config = dict(
    num_hidden_layers=9,
    hidden_size=640,
    num_attention_heads=15,
    num_key_value_heads=15,
    head_dim=64,
    intermediate_size=2560,
    vocab_size=27886,
    hidden_act='squared_relu',
    norm='rmsnorm',
    norm_place='pre',
    norm_eps=1e-06,
    positions='rope',
    rope_theta=10000.0,
    rope_fraction=0.75,
    qk_norm=True,
    attn_scale=0.125,
    bias='none',
    tie_word_embeddings=False,
    parallel_block=False,
    extras=['some layers without positions', 'some layers without attention', 'local attention windows', 'gated attention', 'exclusive self-attention', 'capped logits'],
    init='normal',
    init_std_qkv=0.0272,
    init_std_o=0.00642,
    init_std_up=0.0272,
    init_std_down=0.00642,
    optimizer='adamw',
    learning_rate=0.000491,
    beta1=0.9,
    beta2=0.99,
    weight_decay=0.28,
    lr_head=0.00319,
    max_grad_norm=1.0,
    warmup_steps=314,
    schedule='cos',
    final_lr_fraction=0.1,
    batch_tokens=[32768, 65536, 98304],
    max_seq_len=2048,
    doc_mask=True,
    train_tokens=575400000,
    max_steps=9100,
    dataset='wikipedia_en',
)
Each number is 200 + 40 x the weight over its row's rms, rounded and kept within 0 to 999. Layers, rows and columns count from 0. The size before them is the row's rms in percent of the matrix's.

# layer 6 attention key, 960x640, rms 0.0366, rows 0-87, columns 160-239
061,189,172,226,142,185,179,223,142,189,263,210,202,156,211,194,220,181,238,193,196,188,238,239,159,195,232,225,219,195,201,160,185,249,240,165,155,269,110,162,172,209,232,190,165,208,304,238,199,236,188,185,176,183,141,88,136,168,218,95,168,149,186,190,229,179,220,257,210,212,109,212,198,268,256,225,265,230,272,253,244
059,242,207,185,174,204,237,205,283,174,204,260,233,208,189,208,169,169,191,198,214,245,236,190,268,180,201,239,254,249,188,189,198,211,208,204,231,222,237,217,250,260,200,208,228,228,192,185,148,281,240,179,285,129,205,210,242,182,226,215,214,176,242,148,199,161,177,150,186,210,129,125,234,174,206,164,207,197,233,121,177
061,243,200,182,293,168,144,198,205,292,179,197,180,148,235,167,180,182,191,218,232,203,176,144,125,193,160,265,299,216,144,226,197,213,185,259,170,243,219,231,142,167,204,235,227,204,247,161,194,188,180,156,171,232,263,207,156,290,162,227,151,227,193,204,155,230,282,182,192,209,153,222,249,205,160,255,196,165,189,225,226
058,220,190,219,256,204,213,187,242,210,201,192,169,152,188,137,165,237,131,180,211,222,283,155,153,212,186,173,284,131,270,218,157,171,229,238,179,219,205,206,232,230,209,143,164,179,152,240,182,151,224,196,210,158,154,164,126,159,179,247,178,177,238,179,202,216,248,187,178,180,243,210,187,145,193,210,254,172,178,143,174
056,192,160,204,141,252,159,183,222,212,220,165,160,157,176,108,236,158,244,234,211,202,171,207,270,219,217,252,198,199,179,188,240,239,141,208,238,214,241,148,252,178,136,161,279,216,252,198,202,220,179,219,160,175,152,251,171,194,187,226,215,244,112,216,204,241,184,180,160,184,162,179,196,252,228,240,155,201,210,214,170
071,191,142,194,249,194,164,189,165,245,155,207,179,187,196,162,183,271,197,198,219,192,290,217,172,231,172,281,225,142,106,169,250,186,213,228,247,134,200,225,222,224,240,179,194,259,150,199,266,89,185,233,170,161,211,228,161,213,150,251,247,203,216,250,174,267,197,238,186,194,231,205,204,226,177,198,166,145,191,209,265
063,210,201,155,178,250,205,178,291,256,225,216,216,215,170,137,252,265,235,202,238,199,198,217,253,239,221,225,159,166,149,203,269,164,219,232,157,266,217,197,263,178,143,259,195,224,197,212,180,173,136,244,272,162,236,203,203,221,207,145,212,142,197,181,222,211,227,171,198,139,207,216,193,207,228,245,131,187,215,232,284
067,204,296,200,206,230,226,238,164,99,219,238,259,247,206,251,124,122,187,183,162,211,169,210,183,236,256,202,170,201,213,193,206,225,171,206,206,255,141,177,269,167,184,206,188,181,165,254,176,249,162,176,183,126,157,160,190,119,160,238,154,267,167,165,205,218,193,241,201,165,221,203,157,146,227,120,162,163,188,106,210
070,201,183,233,242,182,162,194,160,236,146,152,250,135,98,167,232,219,157,163,175,195,198,195,255,203,99,261,213,162,197,162,194,181,188,204,201,144,255,146,217,236,250,160,178,165,209,86,262,134,173,171,221,268,212,168,257,231,187,180,290,156,125,207,172,206,148,119,156,248,264,209,250,209,273,226,264,215,161,141,199
063,194,263,237,206,240,173,165,192,124,213,281,249,196,253,280,251,261,153,214,255,184,254,221,207,143,151,231,211,203,119,173,236,259,237,281,210,271,123,184,180,146,118,116,155,177,203,173,132,125,133,196,173,211,101,279,168,127,220,231,146,268,89,211,251,221,170,190,234,172,184,182,162,179,161,173,209,244,259,159,182
079,205,300,202,193,213,228,206,162,188,275,282,230,256,233,211,165,160,160,224,232,216,196,207,190,200,220,241,212,216,267,239,159,224,244,198,191,210,146,205,200,184,172,229,233,160,155,327,175,258,209,213,134,213,170,251,196,101,193,231,150,258,232,196,189,256,215,239,211,165,178,194,202,201,211,132,172,159,178,86,200
078,189,288,209,174,185,205,264,190,149,156,205,225,177,174,160,176,152,123,152,248,207,162,201,142,207,217,172,153,210,182,174,190,190,181,177,220,215,182,163,288,225,168,217,168,134,187,187,196,214,137,129,219,174,173,157,231,166,181,214,245,193,265,181,173,178,178,167,191,187,235,225,108,178,182,140,192,228,238,173,169
077,204,263,215,240,249,214,184,213,207,223,214,187,166,241,210,202,162,193,229,216,239,191,259,162,214,234,227,163,203,247,216,165,288,237,186,118,205,140,150,202,74,232,226,153,152,225,261,154,244,214,195,165,224,144,166,159,42,126,238,174,308,200,189,184,161,176,183,199,184,179,199,231,156,243,173,205,181,177,138,187
085,189,193,238,151,171,212,170,281,179,163,194,208,154,178,230,190,194,200,197,178,189,187,141,181,213,76,218,237,211,192,165,266,177,233,234,234,226,235,205,106,214,256,161,168,158,257,118,243,236,148,126,199,132,141,318,232,290,236,155,217,101,174,173,212,205,153,136,169,218,127,175,302,166,188,201,257,181,299,231,151
084,154,244,232,195,188,225,202,183,245,205,200,160,216,191,162,285,216,211,205,141,218,160,170,191,143,149,137,253,219,191,129,190,188,236,204,163,195,202,211,276,127,195,209,196,134,192,231,294,235,213,261,228,124,190,240,183,237,227,234,188,171,200,169,282,176,272,210,240,253,257,216,218,170,219,219,189,209,146,161,224
089,240,285,220,244,220,226,184,193,154,221,242,194,264,203,186,152,234,128,256,180,216,219,223,179,217,215,172,158,213,302,175,177,216,207,130,225,217,185,199,253,195,228,180,197,169,165,253,181,203,295,228,230,222,131,140,220,150,164,185,169,153,197,214,163,193,151,213,261,226,181,149,236,160,214,167,187,147,235,101,175
089,234,168,198,224,195,226,126,222,139,152,188,200,167,220,153,209,218,133,196,187,154,236,156,213,182,221,252,218,188,226,270,107,215,192,232,234,182,218,206,228,248,210,201,190,156,188,178,225,173,161,223,159,260,165,212,159,193,113,282,210,293,180,240,215,171,217,188,127,276,212,185,92,222,194,223,163,163,204,192,197
119,189,241,221,181,206,164,181,167,181,167,215,214,152,222,204,202,224,262,169,202,181,150,205,255,244,201,150,145,175,179,199,169,220,153,267,259,160,210,156,235,194,195,160,179,152,211,183,189,295,58,197,187,247,245,101,286,199,195,222,194,146,201,224,157,227,204,204,196,282,213,181,218,190,178,243,216,239,176,182,188
100,225,156,189,159,180,189,232,292,142,191,187,211,125,173,188,112,172,191,222,133,202,181,163,224,213,182,164,224,176,187,230,198,192,148,186,225,95,216,200,261,234,154,204,221,188,217,191,207,234,244,211,168,248,241,272,254,295,237,140,271,91,280,217,240,190,207,182,157,167,254,230,218,212,191,283,214,196,229,269,208
120,224,274,255,246,203,192,202,130,213,215,244,227,217,186,142,248,170,209,231,283,237,255,131,204,245,249,230,142,270,238,119,194,158,221,169,126,170,253,200,254,143,214,205,173,191,224,206,222,224,240,146,210,152,210,161,182,78,184,217,145,218,206,183,193,208,183,175,221,272,200,214,295,267,245,128,199,217,324,135,213
100,220,198,163,171,177,191,251,236,175,158,181,168,176,196,178,209,229,221,235,246,179,181,216,160,163,186,165,201,293,110,136,193,293,174,178,207,179,296,176,167,235,173,184,182,231,230,226,251,234,212,226,203,208,188,210,154,228,169,230,186,215,218,232,186,172,205,203,198,158,186,199,187,236,188,208,203,261,267,231,129
109,178,227,206,203,200,233,209,184,281,238,190,196,162,219,195,160,124,299,241,256,224,141,118,260,199,238,221,212,205,176,216,238,201,162,185,174,200,186,246,285,164,233,232,199,180,172,212,198,270,154,176,212,188,189,269,173,195,150,258,224,216,160,225,158,201,190,214,237,204,240,218,166,200,211,212,257,194,161,194,172
120,207,219,213,139,206,187,143,161,263,124,205,205,190,196,215,314,137,208,159,257,224,129,233,195,198,196,210,225,209,256,172,251,143,200,186,199,205,195,257,212,203,186,228,155,201,190,204,211,237,206,207,206,193,223,220,276,240,159,251,174,287,205,186,194,209,198,164,220,240,159,252,273,174,240,192,291,199,186,151,174
116,185,182,171,192,180,236,154,215,166,200,198,217,173,193,189,257,255,122,166,260,211,218,201,232,168,182,242,184,113,196,164,223,121,222,171,133,249,182,188,161,230,212,235,141,233,210,161,191,139,200,195,188,129,163,85,153,263,209,204,197,174,220,154,215,202,264,147,200,210,116,251,201,198,135,104,234,190,213,172,188
055,258,198,213,233,120,126,207,214,200,170,144,280,182,168,177,188,208,279,198,112,219,207,256,75,223,166,193,212,201,193,205,191,152,229,206,259,152,203,237,235,182,241,221,186,186,191,156,250,146,222,210,160,228,230,196,174,234,161,225,186,201,266,244,221,282,214,185,186,251,199,195,185,176,226,223,186,221,249,235,261
075,176,219,192,198,259,208,137,173,219,225,197,193,230,253,129,198,151,213,226,204,187,176,201,236,201,268,216,214,212,223,222,176,199,196,190,118,278,170,148,169,182,192,213,166,209,209,231,94,168,184,172,209,108,187,133,260,208,169,180,149,176,157,255,188,265,175,224,227,191,147,172,248,219,225,138,226,185,196,209,166
050,203,136,174,216,196,190,209,212,211,184,186,183,175,244,144,169,210,172,216,199,167,208,205,222,199,224,133,222,226,238,220,222,201,128,167,223,167,223,104,162,187,163,216,191,197,238,125,147,310,162,254,167,208,199,254,219,241,250,166,174,214,153,197,185,145,221,215,248,195,175,242,227,176,195,211,209,213,222,159,113
064,214,140,210,166,163,157,185,217,269,172,187,123,154,221,226,207,223,203,227,157,252,198,169,185,214,150,230,269,155,147,239,164,120,175,229,257,157,169,178,205,151,213,192,210,207,206,164,210,176,170,229,171,209,223,275,156,279,171,218,211,209,200,170,215,146,219,152,204,241,211,192,249,224,145,213,229,214,210,290,236
064,171,310,216,118,190,207,272,154,134,185,247,238,213,136,220,141,158,131,226,183,199,202,167,206,193,221,128,154,192,200,214,197,250,231,167,225,149,210,213,296,213,174,221,159,164,144,216,192,287,216,130,217,258,193,151,213,182,171,174,205,208,249,248,234,174,151,183,126,148,249,206,109,160,193,137,131,206,229,197,170
061,147,242,204,168,186,198,224,201,245,218,235,218,264,179,210,217,210,179,138,250,242,185,221,306,196,255,284,215,196,238,146,178,180,195,195,250,199,258,181,240,211,203,173,155,141,198,273,205,220,122,171,252,192,186,184,229,237,164,228,184,138,239,208,195,193,153,155,222,216,212,147,210,244,184,207,153,238,229,162,131
068,181,293,190,193,233,171,247,115,129,191,231,209,261,145,208,170,164,142,229,177,260,199,205,221,193,191,178,151,229,262,187,148,190,171,169,217,238,251,194,313,207,161,194,152,138,208,287,247,242,172,187,224,148,174,162,246,126,167,195,162,208,193,244,207,191,95,189,155,202,261,219,137,223,282,137,160,186,232,152,210
064,208,150,225,240,179,252,124,164,171,245,188,228,151,197,274,239,253,207,172,241,181,209,237,192,196,220,193,233,249,95,135,169,191,161,246,201,199,184,199,118,137,154,215,161,208,148,124,176,183,149,180,224,165,208,248,115,212,178,243,264,241,223,168,173,187,234,200,204,126,194,269,173,265,187,173,223,279,222,219,205
066,211,235,201,260,204,244,177,198,174,249,242,244,282,288,236,163,159,226,183,267,184,199,199,173,187,231,237,151,194,255,177,252,197,211,199,183,256,138,198,173,174,198,160,210,159,193,279,184,155,159,205,124,190,199,200,214,127,201,171,184,244,219,202,174,213,191,251,203,183,187,120,261,223,190,203,231,144,184,143,267
070,226,149,195,191,194,178,179,172,268,213,207,231,186,196,232,258,259,239,212,271,178,210,206,152,209,133,245,182,175,146,201,183,73,164,238,116,213,218,156,102,175,164,173,198,221,248,106,148,177,186,199,198,152,243,249,114,270,181,225,208,228,244,197,224,205,310,209,213,280,196,214,234,250,220,251,264,278,237,202,223
056,216,169,201,201,231,258,185,180,149,235,226,250,179,270,200,188,160,191,228,226,201,171,203,206,142,232,190,169,178,243,239,201,302,181,172,254,131,151,193,253,157,156,165,233,223,207,281,198,232,210,232,198,247,165,270,247,174,106,178,133,289,207,202,170,173,189,239,175,186,178,188,180,175,149,186,195,189,271,210,159
070,138,259,164,170,254,182,168,180,189,239,226,259,295,217,250,173,241,180,188,250,224,228,336,111,186,252,289,230,199,155,247,175,186,272,207,161,272,143,207,215,178,227,238,204,148,125,183,151,169,255,169,199,191,206,181,139,84,169,263,203,263,255,205,184,257,177,206,224,141,183,210,157,232,173,163,175,152,207,132,212
071,179,218,225,196,211,185,235,146,244,204,169,198,178,229,231,204,190,210,201,158,220,129,156,182,183,250,170,171,257,176,195,164,195,221,301,213,245,120,175,169,174,223,147,180,246,209,245,203,199,181,160,213,210,197,77,230,138,154,185,197,317,200,169,211,159,212,227,193,193,245,254,113,163,212,203,207,228,164,176,197
074,205,132,216,163,181,195,212,240,154,205,142,162,148,160,157,120,158,178,189,253,204,169,245,205,160,182,212,188,191,216,196,159,172,151,193,193,189,173,223,164,210,179,243,210,209,171,195,227,123,134,262,164,250,192,187,222,186,162,184,181,179,204,224,207,146,200,151,143,162,220,192,186,181,200,203,152,175,167,235,281
093,141,200,158,204,235,187,240,154,147,150,197,174,214,204,223,189,227,277,160,175,153,142,178,241,177,159,183,287,169,152,268,198,208,139,225,213,214,216,197,211,213,180,242,187,159,125,231,254,224,211,141,238,147,228,251,264,118,204,250,202,277,187,198,222,199,272,237,205,226,240,223,143,174,188,282,171,144,211,134,136
100,188,228,87,249,233,203,241,181,127,222,203,209,201,183,250,185,159,225,145,266,204,274,181,220,192,269,209,217,174,234,297,207,125,219,183,253,303,197,161,244,192,310,211,210,248,142,259,185,183,223,211,157,207,175,186,194,104,252,232,206,230,142,230,174,196,183,158,136,182,259,241,141,185,205,129,193,225,143,113,208
108,233,227,179,216,221,221,195,211,193,202,243,166,249,234,173,244,252,176,219,175,164,262,159,233,210,200,244,201,223,239,234,128,177,286,149,226,231,230,213,165,229,242,249,239,217,173,232,208,176,230,216,198,182,138,223,217,99,169,240,192,142,77,318,195,211,260,255,213,208,209,160,157,228,168,233,146,161,156,137,223
098,161,222,125,187,177,230,187,223,142,198,294,146,192,180,213,217,220,262,250,261,194,213,196,191,205,204,203,187,151,234,215,192,185,220,172,190,232,238,182,322,219,191,223,212,233,124,197,181,217,204,207,225,208,175,230,185,68,227,242,255,260,179,201,185,143,199,169,218,161,206,159,173,191,178,189,198,263,170,101,144
116,173,270,245,223,212,201,135,165,217,179,248,236,209,232,232,216,182,209,130,219,216,151,176,200,204,203,231,113,191,238,167,276,182,256,210,219,278,174,201,60,139,221,239,180,156,266,251,194,131,183,185,208,148,168,311,234,106,190,197,140,271,176,246,199,204,204,163,190,227,115,149,151,183,177,152,213,174,189,145,176
110,182,214,180,236,199,221,217,210,208,169,222,144,188,235,206,220,140,225,221,237,167,172,252,239,182,175,213,175,196,154,250,210,221,206,189,273,203,227,132,214,150,196,186,220,209,238,206,216,192,87,180,232,112,278,226,237,230,186,198,171,178,103,194,167,178,184,243,191,155,233,182,248,185,237,176,194,242,197,217,195
110,241,159,204,216,194,216,185,178,262,239,170,224,179,223,215,215,177,150,202,218,201,237,210,166,207,179,215,201,174,301,187,181,301,165,270,70,212,238,268,236,163,217,204,216,112,233,219,162,175,223,181,236,216,149,221,214,389,120,203,197,281,184,157,187,189,202,160,274,235,235,115,370,233,264,253,244,167,204,180,176
102,151,216,209,159,214,160,168,254,306,310,185,231,223,208,191,154,223,227,219,290,208,176,181,208,211,211,189,206,141,141,268,243,196,167,147,297,166,158,203,189,212,232,167,202,254,173,144,160,261,170,238,207,180,237,193,177,216,235,218,230,155,184,234,159,284,166,203,209,147,242,194,150,199,270,186,181,210,101,202,298
106,247,214,235,233,198,137,225,207,103,199,236,209,183,183,168,196,156,193,249,152,163,195,178,151,217,185,151,191,200,228,235,229,200,156,227,145,77,255,214,231,268,192,147,207,175,209,196,221,235,212,208,208,256,208,277,250,276,223,173,219,229,167,217,186,269,155,181,207,202,218,84,306,198,232,234,217,156,188,211,169
121,242,185,176,197,236,200,164,222,235,246,198,259,178,172,197,278,138,239,226,256,222,225,198,122,201,202,173,199,196,255,167,209,101,173,223,106,195,211,211,167,181,216,227,117,193,194,188,232,223,187,154,235,174,245,210,125,207,145,176,193,215,138,138,183,198,217,165,296,222,204,179,304,190,164,163,238,172,88,183,193
111,186,162,170,233,200,204,216,191,209,254,164,191,195,163,245,180,249,106,209,190,175,213,178,218,219,180,198,228,190,210,223,212,217,256,183,182,149,130,238,294,259,144,142,108,258,234,221,184,221,149,222,147,251,170,187,200,224,239,222,266,185,270,157,214,172,217,226,143,121,197,225,113,163,244,199,210,226,177,215,216
106,223,144,209,235,214,224,216,169,215,229,154,211,168,219,195,239,175,125,267,264,194,223,198,187,219,203,207,221,146,216,178,210,209,217,177,71,215,261,174,199,173,202,189,195,228,171,191,192,210,147,201,183,223,173,199,148,146,89,270,226,155,173,166,174,161,231,156,228,189,116,276,258,248,227,235,287,233,214,205,174
102,186,280,208,218,212,198,246,199,176,197,188,228,143,198,201,230,122,175,186,194,197,234,87,140,204,228,170,157,166,268,163,239,140,186,167,205,246,206,220,214,179,242,227,138,141,159,209,186,200,191,182,209,225,193,285,147,134,104,201,195,175,221,196,177,248,198,188,239,226,210,211,179,189,185,209,231,219,150,201,196
128,184,176,139,185,181,221,180,311,184,245,203,202,192,194,300,166,287,183,188,170,188,219,234,182,167,154,181,195,175,148,173,184,214,256,187,260,221,128,199,171,170,201,187,186,142,200,176,176,237,184,234,163,241,222,161,161,213,269,160,224,169,222,190,206,255,155,225,167,112,185,205,201,198,195,228,185,226,226,210,271
137,151,180,175,203,178,192,188,200,259,222,228,228,229,186,268,196,189,234,200,231,189,198,287,161,169,222,188,228,239,147,288,254,176,246,137,229,215,186,188,246,171,227,238,199,249,217,163,208,189,181,192,140,250,212,262,158,84,308,174,262,171,145,192,215,205,191,198,173,67,215,204,184,178,232,173,213,247,178,177,278
129,210,221,233,110,236,216,191,94,191,205,170,150,212,221,151,223,106,227,207,153,206,181,222,182,182,203,201,226,266,215,209,156,202,141,196,229,144,168,209,153,224,216,196,215,208,189,256,187,154,245,170,226,276,233,293,259,122,173,211,211,246,210,231,216,138,247,240,201,238,211,135,137,181,197,221,187,224,177,187,193
100,180,180,224,205,246,239,208,150,256,159,199,250,223,203,246,226,174,229,222,156,200,182,103,191,220,224,139,180,232,184,205,168,181,142,183,134,218,252,249,254,226,188,159,151,230,102,207,320,198,230,177,210,125,223,151,171,234,162,187,212,186,236,167,196,186,230,161,207,221,212,237,226,219,170,191,236,232,164,210,147
143,179,192,115,226,159,245,210,263,189,199,184,239,211,169,224,146,202,246,219,190,175,174,166,226,166,188,153,151,181,141,224,167,216,218,159,238,189,224,165,271,165,175,201,234,264,164,220,216,203,157,251,184,143,217,153,90,86,229,135,235,103,211,189,192,220,202,188,160,72,241,149,121,170,224,192,176,197,210,243,299
129,238,181,218,221,135,189,241,198,190,199,129,212,192,154,187,169,214,193,231,207,226,197,177,174,170,182,143,183,173,244,179,162,177,164,212,187,25,198,205,218,219,201,171,182,207,222,187,184,213,210,216,228,238,234,243,131,253,210,219,179,212,200,154,198,230,190,244,165,178,222,128,282,216,256,209,221,163,201,310,235
100,208,209,222,260,200,185,137,147,291,180,134,171,188,213,183,242,190,163,157,251,207,200,201,161,203,217,206,211,245,273,219,172,172,224,249,203,248,223,218,214,204,201,251,151,180,188,235,179,165,196,253,199,229,161,121,204,240,201,233,172,290,207,217,222,154,216,209,181,267,135,249,159,242,207,163,201,221,221,153,183
137,182,161,279,147,213,214,206,172,262,139,200,159,174,225,189,261,192,167,191,172,228,212,234,225,248,205,232,219,222,238,140,210,215,178,257,162,209,198,169,165,248,170,168,201,255,269,189,239,258,188,157,172,222,188,169,323,204,171,254,212,236,234,137,190,106,217,174,227,333,150,288,199,227,207,192,253,200,261,190,137
114,175,276,165,167,186,191,178,253,231,189,167,248,203,225,165,206,260,198,164,170,218,237,252,165,227,233,212,98,245,197,150,224,116,153,217,185,271,230,227,264,203,243,209,199,215,185,204,199,189,159,200,152,221,153,188,177,181,221,184,202,196,292,215,246,213,194,170,239,231,236,246,217,217,163,166,185,198,201,150,217
113,220,173,211,328,216,193,192,188,159,212,234,216,228,247,189,196,242,194,197,187,158,135,185,171,187,231,207,174,130,281,216,229,202,105,207,204,192,228,151,136,232,257,193,259,89,162,194,188,143,222,222,244,172,157,207,244,213,163,211,167,195,136,273,171,210,147,194,203,249,288,130,111,176,192,329,241,152,113,159,146
100,222,223,220,182,224,161,209,166,205,254,174,196,177,250,184,191,193,216,170,158,190,139,200,232,218,257,137,236,258,132,283,233,230,211,206,179,212,288,176,207,128,216,169,217,246,226,198,222,181,153,176,174,207,284,169,153,206,213,229,211,245,210,275,201,175,157,140,216,217,246,213,301,199,243,191,231,249,189,190,191
115,205,266,202,225,168,232,213,232,198,251,247,281,206,142,259,178,167,263,190,226,226,195,174,129,136,245,178,172,157,189,164,168,172,273,148,230,242,182,213,137,121,283,226,166,165,185,197,211,149,193,249,236,185,148,226,96,83,254,130,137,94,197,210,233,231,221,184,151,170,178,203,199,157,162,175,228,190,200,187,225
134,155,180,187,146,211,218,199,180,283,212,189,196,141,223,260,210,149,158,194,213,216,222,212,196,208,194,193,231,162,185,184,244,179,219,231,204,178,150,218,189,183,138,127,157,215,193,202,167,226,174,183,165,201,182,173,192,200,180,192,262,220,286,131,167,146,248,163,131,208,175,232,264,201,238,170,237,257,236,207,208
077,232,224,229,206,197,188,181,198,174,215,278,191,161,170,225,182,156,267,279,208,236,282,256,179,208,211,148,132,175,94,230,140,223,211,195,216,138,213,209,225,171,184,149,198,203,165,135,210,233,195,213,176,224,176,226,213,132,170,206,234,154,214,204,193,200,173,255,196,157,271,138,221,94,152,161,212,237,215,204,206
075,239,263,177,131,224,253,211,183,174,215,232,204,148,215,205,180,172,241,243,165,212,211,205,152,150,184,120,199,149,194,213,218,197,252,269,173,162,182,125,140,230,125,189,171,196,210,53,305,180,228,219,116,208,193,232,229,242,243,240,196,192,191,209,231,173,206,216,168,248,213,163,192,204,176,246,213,181,235,229,160
075,194,165,192,237,202,257,187,245,161,288,215,290,209,225,170,232,211,241,189,177,303,173,245,210,151,208,148,218,195,195,178,232,170,241,146,234,244,183,179,128,225,238,105,132,259,190,278,187,218,206,211,175,150,244,236,206,181,252,165,90,232,219,317,201,191,200,178,212,188,252,202,180,181,318,210,218,177,149,213,190
078,237,168,180,215,235,282,154,163,266,201,267,194,252,265,175,266,250,204,247,226,219,252,182,283,189,219,296,239,261,189,182,230,180,242,232,247,234,171,204,155,239,204,247,237,221,192,147,232,214,234,252,230,137,209,236,185,215,220,198,168,195,223,236,197,248,198,142,166,228,205,211,231,182,218,230,191,249,156,175,224
081,145,219,155,232,181,204,235,232,202,194,246,177,190,190,244,203,169,228,169,216,264,184,261,174,143,211,98,122,190,206,187,190,224,231,233,251,245,147,191,187,258,209,220,169,177,197,261,179,140,318,189,221,184,209,206,187,191,289,227,154,231,216,195,217,242,156,151,138,175,178,194,200,167,263,197,211,204,128,239,224
085,238,222,164,257,146,218,165,222,240,225,278,218,230,159,250,233,190,172,183,274,235,297,244,168,203,216,187,206,166,174,265,266,204,267,228,160,198,199,214,209,234,207,245,184,152,232,154,236,241,266,222,208,228,146,257,107,210,265,237,216,233,135,230,207,211,182,186,245,141,179,219,175,194,189,214,228,160,213,224,200
087,162,181,164,193,178,236,209,213,170,196,189,211,210,270,212,243,232,255,203,162,212,186,207,148,202,201,107,161,110,206,190,172,233,252,258,204,251,121,251,204,222,248,177,268,219,214,255,143,203,216,149,202,183,221,200,200,163,248,209,190,250,147,125,196,213,147,163,179,204,127,241,150,205,207,205,186,266,151,187,190
069,177,177,172,194,239,182,218,189,232,202,154,170,169,189,170,165,182,127,143,170,138,252,168,199,214,159,234,245,252,213,188,215,258,226,261,243,102,263,141,160,202,148,247,216,273,231,156,150,186,138,183,214,190,238,188,236,280,183,133,197,155,289,263,238,187,240,212,155,202,183,235,198,226,187,244,192,197,210,224,186
074,204,171,173,107,183,185,172,220,185,169,226,186,201,209,232,223,240,134,161,190,143,180,227,185,185,150,215,207,215,90,248,277,163,269,211,191,271,209,84,240,250,143,150,159,242,201,165,182,245,187,245,179,173,228,173,173,214,200,225,266,180,196,201,190,202,160,138,240,214,224,205,197,174,129,191,252,190,209,263,184
074,218,129,269,213,196,218,284,163,212,166,246,142,181,177,147,221,91,178,188,187,188,147,122,204,185,195,193,262,232,231,184,266,172,157,159,160,97,207,172,229,191,143,170,201,186,231,228,217,255,186,169,266,180,171,211,129,248,168,193,174,218,228,182,184,206,188,233,196,171,281,210,254,135,261,266,157,186,193,210,188
076,225,239,190,161,164,206,215,134,248,201,234,201,237,187,145,146,150,199,202,176,230,195,226,157,161,208,164,183,181,176,174,184,183,243,204,164,318,233,242,168,171,188,225,190,213,256,163,239,198,188,219,163,161,201,191,179,190,207,243,254,289,143,157,184,214,162,193,186,152,183,269,109,178,284,189,223,208,107,266,199
085,170,225,165,238,167,200,166,230,177,250,200,198,264,199,206,217,266,170,226,233,233,219,236,176,167,172,199,164,248,199,209,271,225,193,176,182,268,227,264,183,210,228,161,186,200,213,347,197,225,169,248,195,287,175,159,229,161,208,169,122,158,172,225,144,284,187,219,200,209,190,110,185,152,208,162,228,167,195,139,260
088,194,210,274,181,204,196,236,233,208,256,172,139,227,260,268,180,183,243,237,173,289,218,186,165,182,170,257,239,232,259,208,171,181,268,199,218,210,231,256,254,132,164,173,296,193,262,257,173,270,177,243,205,190,217,239,254,222,227,155,194,143,219,233,218,265,160,234,223,147,179,104,196,243,214,206,152,181,217,104,209
098,252,155,190,251,207,186,253,193,175,239,164,220,288,201,211,145,199,153,184,176,186,225,229,219,169,167,193,210,180,118,240,191,220,209,211,248,249,254,147,166,248,132,137,220,256,276,267,139,245,134,237,209,247,237,227,162,238,239,186,223,93,267,193,216,199,178,198,135,169,196,126,250,233,148,220,214,175,234,252,162
108,179,219,218,236,210,200,222,227,235,298,159,250,159,238,223,206,146,182,217,308,261,190,181,177,201,298,184,167,217,282,238,291,175,178,190,122,274,198,174,224,142,251,201,145,238,234,205,220,197,156,187,186,217,119,188,178,251,222,216,163,307,141,166,166,278,140,158,230,197,216,231,287,201,251,213,201,225,211,145,190
108,193,162,130,157,133,207,236,265,170,259,138,172,169,196,223,242,240,190,237,226,215,229,280,127,240,168,224,138,122,222,204,237,160,258,231,205,199,195,241,240,196,226,182,133,234,192,167,227,191,160,229,180,164,171,143,195,188,195,151,227,155,285,166,234,258,258,256,211,176,144,293,218,150,179,211,168,236,263,153,243
113,213,230,190,265,194,156,181,187,175,225,242,217,239,163,210,209,192,198,217,186,241,199,172,227,240,204,221,145,246,252,108,217,165,157,126,200,181,161,251,204,183,233,188,224,198,159,241,254,124,256,194,216,214,169,234,231,178,199,176,228,148,164,127,169,246,234,156,213,228,212,193,181,193,174,231,209,153,224,173,221
112,247,210,234,260,209,215,149,167,244,130,193,163,252,215,136,254,182,182,152,124,171,187,185,154,186,123,254,161,209,246,182,192,167,180,249,231,210,209,168,168,161,234,242,203,169,153,179,196,156,241,233,233,275,132,136,197,132,197,191,217,162,180,241,211,199,152,248,194,232,170,164,169,172,211,175,212,204,214,101,175
119,178,203,208,169,238,174,198,243,169,195,222,179,249,158,236,244,241,247,215,252,187,199,214,180,241,222,259,133,274,205,165,262,254,209,225,225,245,233,158,213,226,261,216,176,193,163,202,273,192,183,181,208,173,173,184,182,95,175,189,165,219,82,180,220,203,156,278,246,182,182,273,221,236,207,194,201,228,222,94,192
103,192,259,197,244,181,187,229,166,231,257,160,279,172,211,220,225,169,141,232,249,247,210,199,182,169,250,207,221,263,234,222,207,254,191,176,240,210,252,235,256,234,210,224,136,265,245,190,140,251,200,197,203,234,185,188,247,190,105,156,201,84,194,195,209,193,205,149,233,205,217,165,239,172,180,231,250,202,216,187,266
111,208,158,196,204,197,234,187,95,282,146,268,171,215,138,215,253,134,182,189,218,206,192,176,259,194,188,225,249,321,176,216,167,216,249,196,179,303,206,169,143,246,103,150,169,253,240,211,201,217,219,179,225,219,200,190,192,270,181,249,247,263,272,178,134,198,190,108,178,253,189,249,175,178,147,192,201,135,215,197,190
115,212,185,171,222,198,224,213,149,222,230,169,199,185,234,185,275,148,156,137,268,180,243,248,244,213,255,302,213,198,213,191,214,241,221,222,212,195,198,280,85,169,275,196,159,205,136,223,248,193,172,181,195,95,143,175,138,95,170,235,188,189,180,170,203,183,208,191,179,232,229,231,172,191,199,164,206,237,159,109,184
112,162,223,222,218,158,243,178,172,233,215,203,175,200,150,188,261,124,219,162,223,241,226,235,145,176,242,198,198,187,231,245,120,227,243,208,184,247,117,210,195,185,206,139,230,178,208,227,202,166,152,202,210,158,247,198,203,149,239,200,203,213,192,139,183,202,185,186,236,127,201,244,197,159,245,151,170,214,158,111,204
111,165,247,239,102,161,182,164,230,243,178,243,164,114,168,222,282,210,183,222,301,180,229,295,199,141,235,225,179,272,263,164,164,164,221,236,148,215,257,145,241,202,242,259,265,222,222,208,197,226,245,164,204,252,126,153,196,155,211,262,223,243,173,227,171,184,181,258,269,144,161,227,202,151,271,203,283,208,255,113,200